Weights of a small GPT-style language model, trained from scratch on English Wikipedia.
Size: 2 heads of 64, 3.28M parameters.
Architecture: RMSNorm before each block, untied embeddings.
Training: a variant of Adam for these matrices, 138M tokens.
Each number is 500 + 25 x the weight over its row's rms, rounded and kept within 0 to 999. Layers, rows and columns count from 0. Numbers have three digits each. The size before them is the row's rms in percent of the matrix's.

# layer 12 attention query, 128x128, rms 0.0659, rows 81-127, columns 0-127
106:516468480527482500510511471515508519541507519525523519500497492504510513451486520507458506511493493495513522489504491469515488499540481438509480480479501536535499517524524522494488503496516506569484481500566450498509486508493491504499504540513465472464483527506492536485538518489523509456503507485518489542491531525525539514471521482414480454495483486537470451521518514515474468525526
095:487469444482502479472472512528497472509538536471489503504465491497483485538487487490506519502523496488472514527512556516516501503467528482524515495504517528480437496494564529493494487465502502471503475461491539464495511521502487533555504521535540512514465477511520471524451465497503516511533497569524487486497494491493479494526487483499489523545511498461522555479483526517479531529486
104:456513481494503477474484484458515486459486546546503484494479523490490506510472474445490490472475554510456517503510478491462514477461533511511504515523456530505497472489507545540480494519510534508501505480500485508519511496489503504464538502458501509515503440513519500493500471523457467528534520537567528512473533532493540506529463462503502508473477514545499482476497520513532504513518
104:513489464513486451514481477544522486455480506521497471493506485503524509489488512459512500501522521508483487505495506547533483497529486477489494512462489501517551455547505487486508511500544523546488484485536512539472539503530520460476501529531469452527562532468492512486539514535493473485521524523522513462504478530488519507515492479514517490507527444522550512458473487475495498536501
099:424480463502514472520496515521484508454499519542509485497463498516474486520495478455545484508509555537505509480546481509504523495517473528536502509486526465465488507498518454513537513489551524475467485469499493514480492530496517496446480484541496497513572507475511497484498504492472550527494475545486485465468473532506496485483493503556511530492510489488501503489466503493502504519470
108:488508526519505489479478532499497460492511496532455517502493489477508495513538462496503488496517546525509499509479507509534493436516536462534514500504496510493506459522472500527509529537487524479466479468472500511494527529520571464497488461476515506537519495540531460514491461474487499526514502475497463516498469501451485455508458518506564520487514476523471532530501520536522519485464
109:506474491525496545504516527503509451540522510462477519493519464502477517523551485510507527515502507510483473517476517509512461498434549523477509519506512542491508547485530478521493503521518504519487471471495496506485519492521478441501491491537499490501493509469510441504499474470534478560505482540457542502497495499483499532491512504496507514524529516465496513514517544504540466434538
087:494473487510499496511484510508528499482523470495509511503506479493495508527455485447521468517547507502480496475495517508450511491535526461504504469523515498521500451539520475474502443451494524494475496537490497493499484531466493518430484459507458490460503505556485504481471521517530501494488540555486481484485474526507496518495486454496518511457545486505489527518485545507481479492444
105:502487534480460504527498533535486504470525512524513532507532518515490519551551493497553491511488567493534497485515501524503570482510459533532512488537511458489499504494503495503556460463518490506523482530502502489466515520490541546474513492507512476507534524484526485471491512537501491529470473511483491481479478507481484536506512531507522541510508523461509497486520486469530504545455
099:512493522492454522523539463484469424476483502500500493512511505494521517497514495512494538482485470488504475537486546493450485498496497488508471552494478474478536500529494509454466506499467503447528513469464506524461488518549472515487507536508500505512522420470498510497518509492496509496510490462510519475534466540497529516505481538479468527490451503489527511506488478506467545487515
094:468526453461463535466499494458511506555494497536527526529480490490482470501485457476446506502489527510461476481495509467486474461466489459498506492531490517518519536537453538460477546510499536507510508461511521477490477538508503517511532465471519534510491458531512510473480458491511502523523519468513510480514539534493502512506464499491512472525481512516450498533508518503482501501513
091:508509552513507491498487520492493479491469522491500491486512487511524533480560495524525504509463474496527511503512534519511527508524471483523493516491437534461533467475464496515507476492505464462491516522476495490491515492559507501556522493485531504474467495503545483532482500458482534514476485463464487528495457465477476479520481530501506535568463491483491507496453477495515500476447
109:449500458498516485522485476508503492502499479519517483482459470496526521528474478497537495493483505507494535474534529496495521527508455498526499509503503490459517434440512486487472499516475475492546501476526490475489444466506501525495530515491460480484536502493534480448444495522514504494523464514500500488479490500496472529502503501499499520473501507492515535452488462471461550503425
093:532480486485459484495492472506498443457462479484492524507507486458496536516525463521558491500480455542499529505454556498491487502499504491504495491468508518479525461496491482505485513477509483481506518500569497512504512489563509492497435497535509485514555475498522477495502475529515488499503514524523524482544471517477522501505523546486504494468517506514555541477520492477485500497545
094:521510508468468474501489491509493487476502485501511508550524530491467496474486502511519499505484560493546541443507506516520497494525452445518503473487473515511502482465463513499518496486510501505526545518547539502508448493461493524552477461453490513501506525507513511448513474494496482493518486468516521515536472537485461522500506539481471522514473504498511489465483452460479529538518
107:519479514457499519508503523517506495510516485495458489490516516508525528479525543531490528522549474484542477464527512476554474508510473489525447487483497491508505503525470520496476542508503497456501452543534505524481501540493543529480496522520519508463497484537525503506508497522442457494473526462517525480520537473534493494486521536510521501511459512446538482486483493514452505525500
090:487517502515500494426512506529513527524529487487490452517522535448488467520525516508484540524504529492486462507537505487470516520455539489446529504524499503515504485529510499488469498505522520556528470436477488516471507501466487519526472526466490445450502516497492470529471456523513499515527487489540497532477504515506517473487515514502523473504506512497539498464520501508493488447492
089:531499505514464522476506525520513535499516512486507471511526566461521512484498534483500545519485533473503484484526481444495459556487480480491492476535492478502523472486465513466448483496517531531498493456493505500519496502482464530585510534465461492463523522460509509479481458504496486498524468496563502511511490472505510474494518534503519469487479515515521506483506485514504478499525
105:485522500468513508497524466514487504515517559449518500475503454527484488512501486507471462454514453495520493491508473517536497501514497514514515509479498441469508486444530458499542534498504478458508478539508486499476509529488504497454496481516542555495474475518445484552484500500484527522509537488489503486482499544491487481453486521514505497507466480488434521511502470481476483512481
093:485500511482513509496501455440517506549533481518458472449497476526544491497515532561514461476526461536476496489506547518484482516495492518476510458500483485503549470507519462476467521522524479517527469498513460531473467491517471456502509491485504482528508516530497495546486433517497519509478516488510527512481522520501510491478478492482493514498497534497453470512516469507463465500485
089:491498518511521463490478478484475488500466475521483518483452497472514466531485500469533450490495510533478542470514468572486510506501508502538516509475518543451494472463502496556531466496520464535510480487504517513515510492518512508528520521509460479518508535453504492511530510497518461488519515577503511493507468488478495511519490490492507502484491501522477519505470529431516491538462
095:506473488484495484509508519436507554512514509527464500521484544493525489472488529526486504515510489505477498509512532460535498473493490492472477467500513461544551463517452539490451506531517487524503483507491506510522511516485500504519497470473501492504507521541532510506536451525475479471461504431557528509496528471499494470511508494506513479466516504486520506472545486539473469494546
098:500488520494481496516515528496480554505482511522504461507516512498490521474465517527504500522522495478535504477524518468525508550524444499501452468517504452484533477495488517481475488503515500460505486486498522521525484523469491500495479462494494514480518507525500485474497544530446470486471459465538515529505512517537494475512560508509508496456490523499567494489523471574489532491541
095:474551526499486535503473503506478470441492470473507536516483496503496538514508486473507563513526535476487468498474471513463508526479533520513511567490499555515456484485481492535540485473510505475484526494491518467488475486492540491493494479502499486527507457496456473508509544506537530518517522537464490481494489513481529518511487491491485543507516470499512511516537554487528478465532
100:420521509508492475509490516507464540494497496499506506472469540535483468547481470474501533520500514513525458468522527487507518507556485467501506487453525511478463513491454542505507456517471519459504494497483488486499493507490499557521507509547481501476514463493517481476508468488524491489502486507460509471542466499488497515510478522492434535524499506505503541489471514482465539511472
108:527531495482518519481536506474511513536485545526482494448502508489501526512510490513480456471485481548466490453512490430512518497462520496504511476510511497479509500485466508504444519531519511520473445479523472507492511464498475464441505519489533464483487521557461487509462489517482470511460489473506497534471492503532516487484523505538530486499511513513481477497516472518538510466537
096:458511506525515539511504504547476508476486441481535475525514513519484492538480495516501548500477489481521506508461506451510481524561493490523477530485500521504496516508495504478533484489449540481499490507492468456509537497548514500484511489495504550470484526487439538490518536506498510459494510499505476495499492490498457503522480486470451504511562472455498485499512474507484556475498
096:530460487499505461507496512470536524476489499522465514559487499512540472492506492520523448498476539470517555515464519525506509481528467522492500486478496470551511520542474525520521481471522511544470492503526544538524524488525479512509466500509526478484490552514564505461524499483507461541464497489478489536516491479530504494467478495498481467492523500511491510490507505508491505555522
094:500541514475444488514482507526493455473451486468520514467489490466492522514534512507494534505526543521493504511464502457447479501468517511502530537517537515504479522458484483500477539470488449551495530533527503429467498452507502501487532491494468536503491494480430504498511504508518529522488515516523492503490501499481491551519493495493517477490496494454487518505525486469512473502507
107:526517518497539527508504499481513501462469499499502498548539477517501523484506521489519487500464531501461576527472535472473510469465499522523487529507499499476489466500528487480515474455482487452516531508503512530546524491533528507502487489478528559467457473531520520507478551499501469538490482514542521515506495496529498498507462496506483444466518465452489493522479470505506517501518
111:483508516507528482536505492483480535584496462529426529442486500505509472513494483479505504541522487487513488472520517476507511468514478504475507474500475485447501484524485501483515487542501479515509484494465460536500521487511554514527466506549473439504526535512537492521510472538476475484479495482507512501500507489487496467529494485506540491471509523506541541491491525495490498473463
110:511453520494540490536537501476526492492552519492470485518522489473532512478492506519503479478519462482490479484553500482519516479477507541506470498533488454488518440517521475510476469532525484468517477493490501522501482535484499507479479494511516482504491500537548461535498499514462494515459493477536517518442534494514543445478519520520516526499484544517515478474473504548507508455501
096:520466499497457509523482486486529526505486502525456512503507540519494475484461538528501499547466509509482524478501482474483515480523520491485472495535465473527513512524479516503495453460504477514485547531518486534524516513506513518513462512502474516484523532533474551527535517527486510477477573450540523507503477492492551457526505490520512445489498501492519477472518535480530482514529
110:513496505489463476498500504553469516521447490520501546479503502463437496504514483489557554512492531500514463495484516489492547489490469508471497467518496467462508519526512509489512480512552491465510514507468508531485538484518519479488443491534478452511551463520491503464475535531510506531505492495503503499499485528467530494515535551553530495474488504502524533514486513496516499491511
094:485475509455507521480520483471521542491475510517535487448491509488497560519506483451501524499496451479483424508495508536493498548448464499482550487474503530498519512482476527495481469514507525493494528493485525497477477484486477445513507526539519486518487514495482487534516492492500500507483455563488507513510457479506505533474494485519484523564464504467456507494508495494514483501495
095:557502531458497480485539528544486474531480480513509474510544481488509538527528537480446530518511536465507526519515510483486504477501506484525494490505490491516455530525525509475513500496504488508527449494497490525485506504471513501542491533487513496501479530501464498512540523532504465446545538477573520536518504518496470487537504508446509504496512502469529477529519494493475521472482
101:466533468506497462484492486504505516543503518487498507478492503485506477489505518503487488480505480491521448509512527497508498520531464491477524503477461549502487528518465517531499575545525550515472486483499503475466485457490452489500470490525512460525536467477491536491497475519456487492484507525494451455492495503487462479507488537475500516542467513556545456513498514517497461487513
089:514499504485522452510510538539488487488493458495519412518479491512523488506523501457507525513500535497481550512514528575510504477492490534513515494518507480499484556464533463478550502467516518486518476487512502497486470474469542507512522495501536477529511541470520467504483478532449508519511492519509498481509463505498492491505480522502501515516506483478538464509502519463530520459454
102:465501478476473504511469528500475545490520519444502552498530485488517544503497484508541499503518477482524452477500481456494525542451502533522495514488529483503482505438482473490527538516457481496465492532507501491494494475463489512487484453493504522509484468498497442484459483503476532511496528519504506505507538488487478501493519494494518519467494568520503498544526492553486475510462
103:516540519495499525466535480511485523531490478537536509501530490488460477473507487517495509490497550497526487484476469469487526485496527522549475498497509489460504580514517488471537532504536492509494507471511510507524528505496513504477492465490514523519501488476479505480475542505508489529492510452473489505517538533520524529483528555477531430451510532507491458544501484515515493502545
103:504483509498473492498478524499471523431453491489508502509475542522528509512521517490495501480538512481459499502502557525461548487511493523511536509512531460562441540514516497511494473481487462501473477511489510452465494479479464505506495499499516444506482487500511533501529520471510547478451505509476471495508490481513525503466495496518471544490490528494468509535513514527470452525503
108:462524496491504511476513480470506478499496495556515536467471529458499499505535477474487465500455502543487552479496510473464511485496498493541519481476528526469503496488509502482490515490554513486502485515557483474480528470538487532486496480526549518497506459497488517476499440521472512484503506540544484523529513516497498508522481461497550490463506537525473446529531480487497498524524
104:506503512463451488525485506532479478518483511482470531475521504504510487494511485481526495504534523534516502470511545504507494474509471453489493481503483485476507495525531504464490540471474479506516510528494454527475498509531526544553501461514504497501523493480550470499530444522479503502483479486495566479568484488477505501532447474488526476511522489459498532527508506516441502485469
101:479505458468467547496568517493519496533522465503513485495489507481516511481510483479495477511508499543493505515500481462451482489476476521509537500511519493529503541470497494493539544495511516552530489497501448496481463497486538508480571536554497487510498501486483488506489463508509491484466479491495498482477534487509455526488500476475513477499494467439464472530551463525486481513492
103:498532506468453505485474480487490491507483492529501518462501507514511497522537497539482494472483533511478462472513495491484502510492519507495558483507526498542482517486483512516489502500532516518514496508505513456479464497448499486476493524522537456530541432539513492477492473509525547486515570500516505497478505525473547554508530532506500543508470547532481500510523518444499494497476
095:456522468494525512474540518471496518556498506498533484484484521519469502445504484475472490498510476504462518507510520517462517483522482514497510493513471529478470507493492499522501489492500521455491546519454467493512506485488483497505490512492468423465489496472532532497490448499486512504480492511465490456489455472497450491481483477551487517499449499543471462533449491481522479512523
091:480510465486502487485481479479520516484513461549509553465492550484476500428493480475487503528513484518509473443467490473488511476495469495513478482487468495521484507530505503497501538501486537498484551522493508519524471537500505543497490510486483500538498498507529523459526533486526508526490487472498515521534538486498557506467480482500516468501482494532460462503459497524500534571525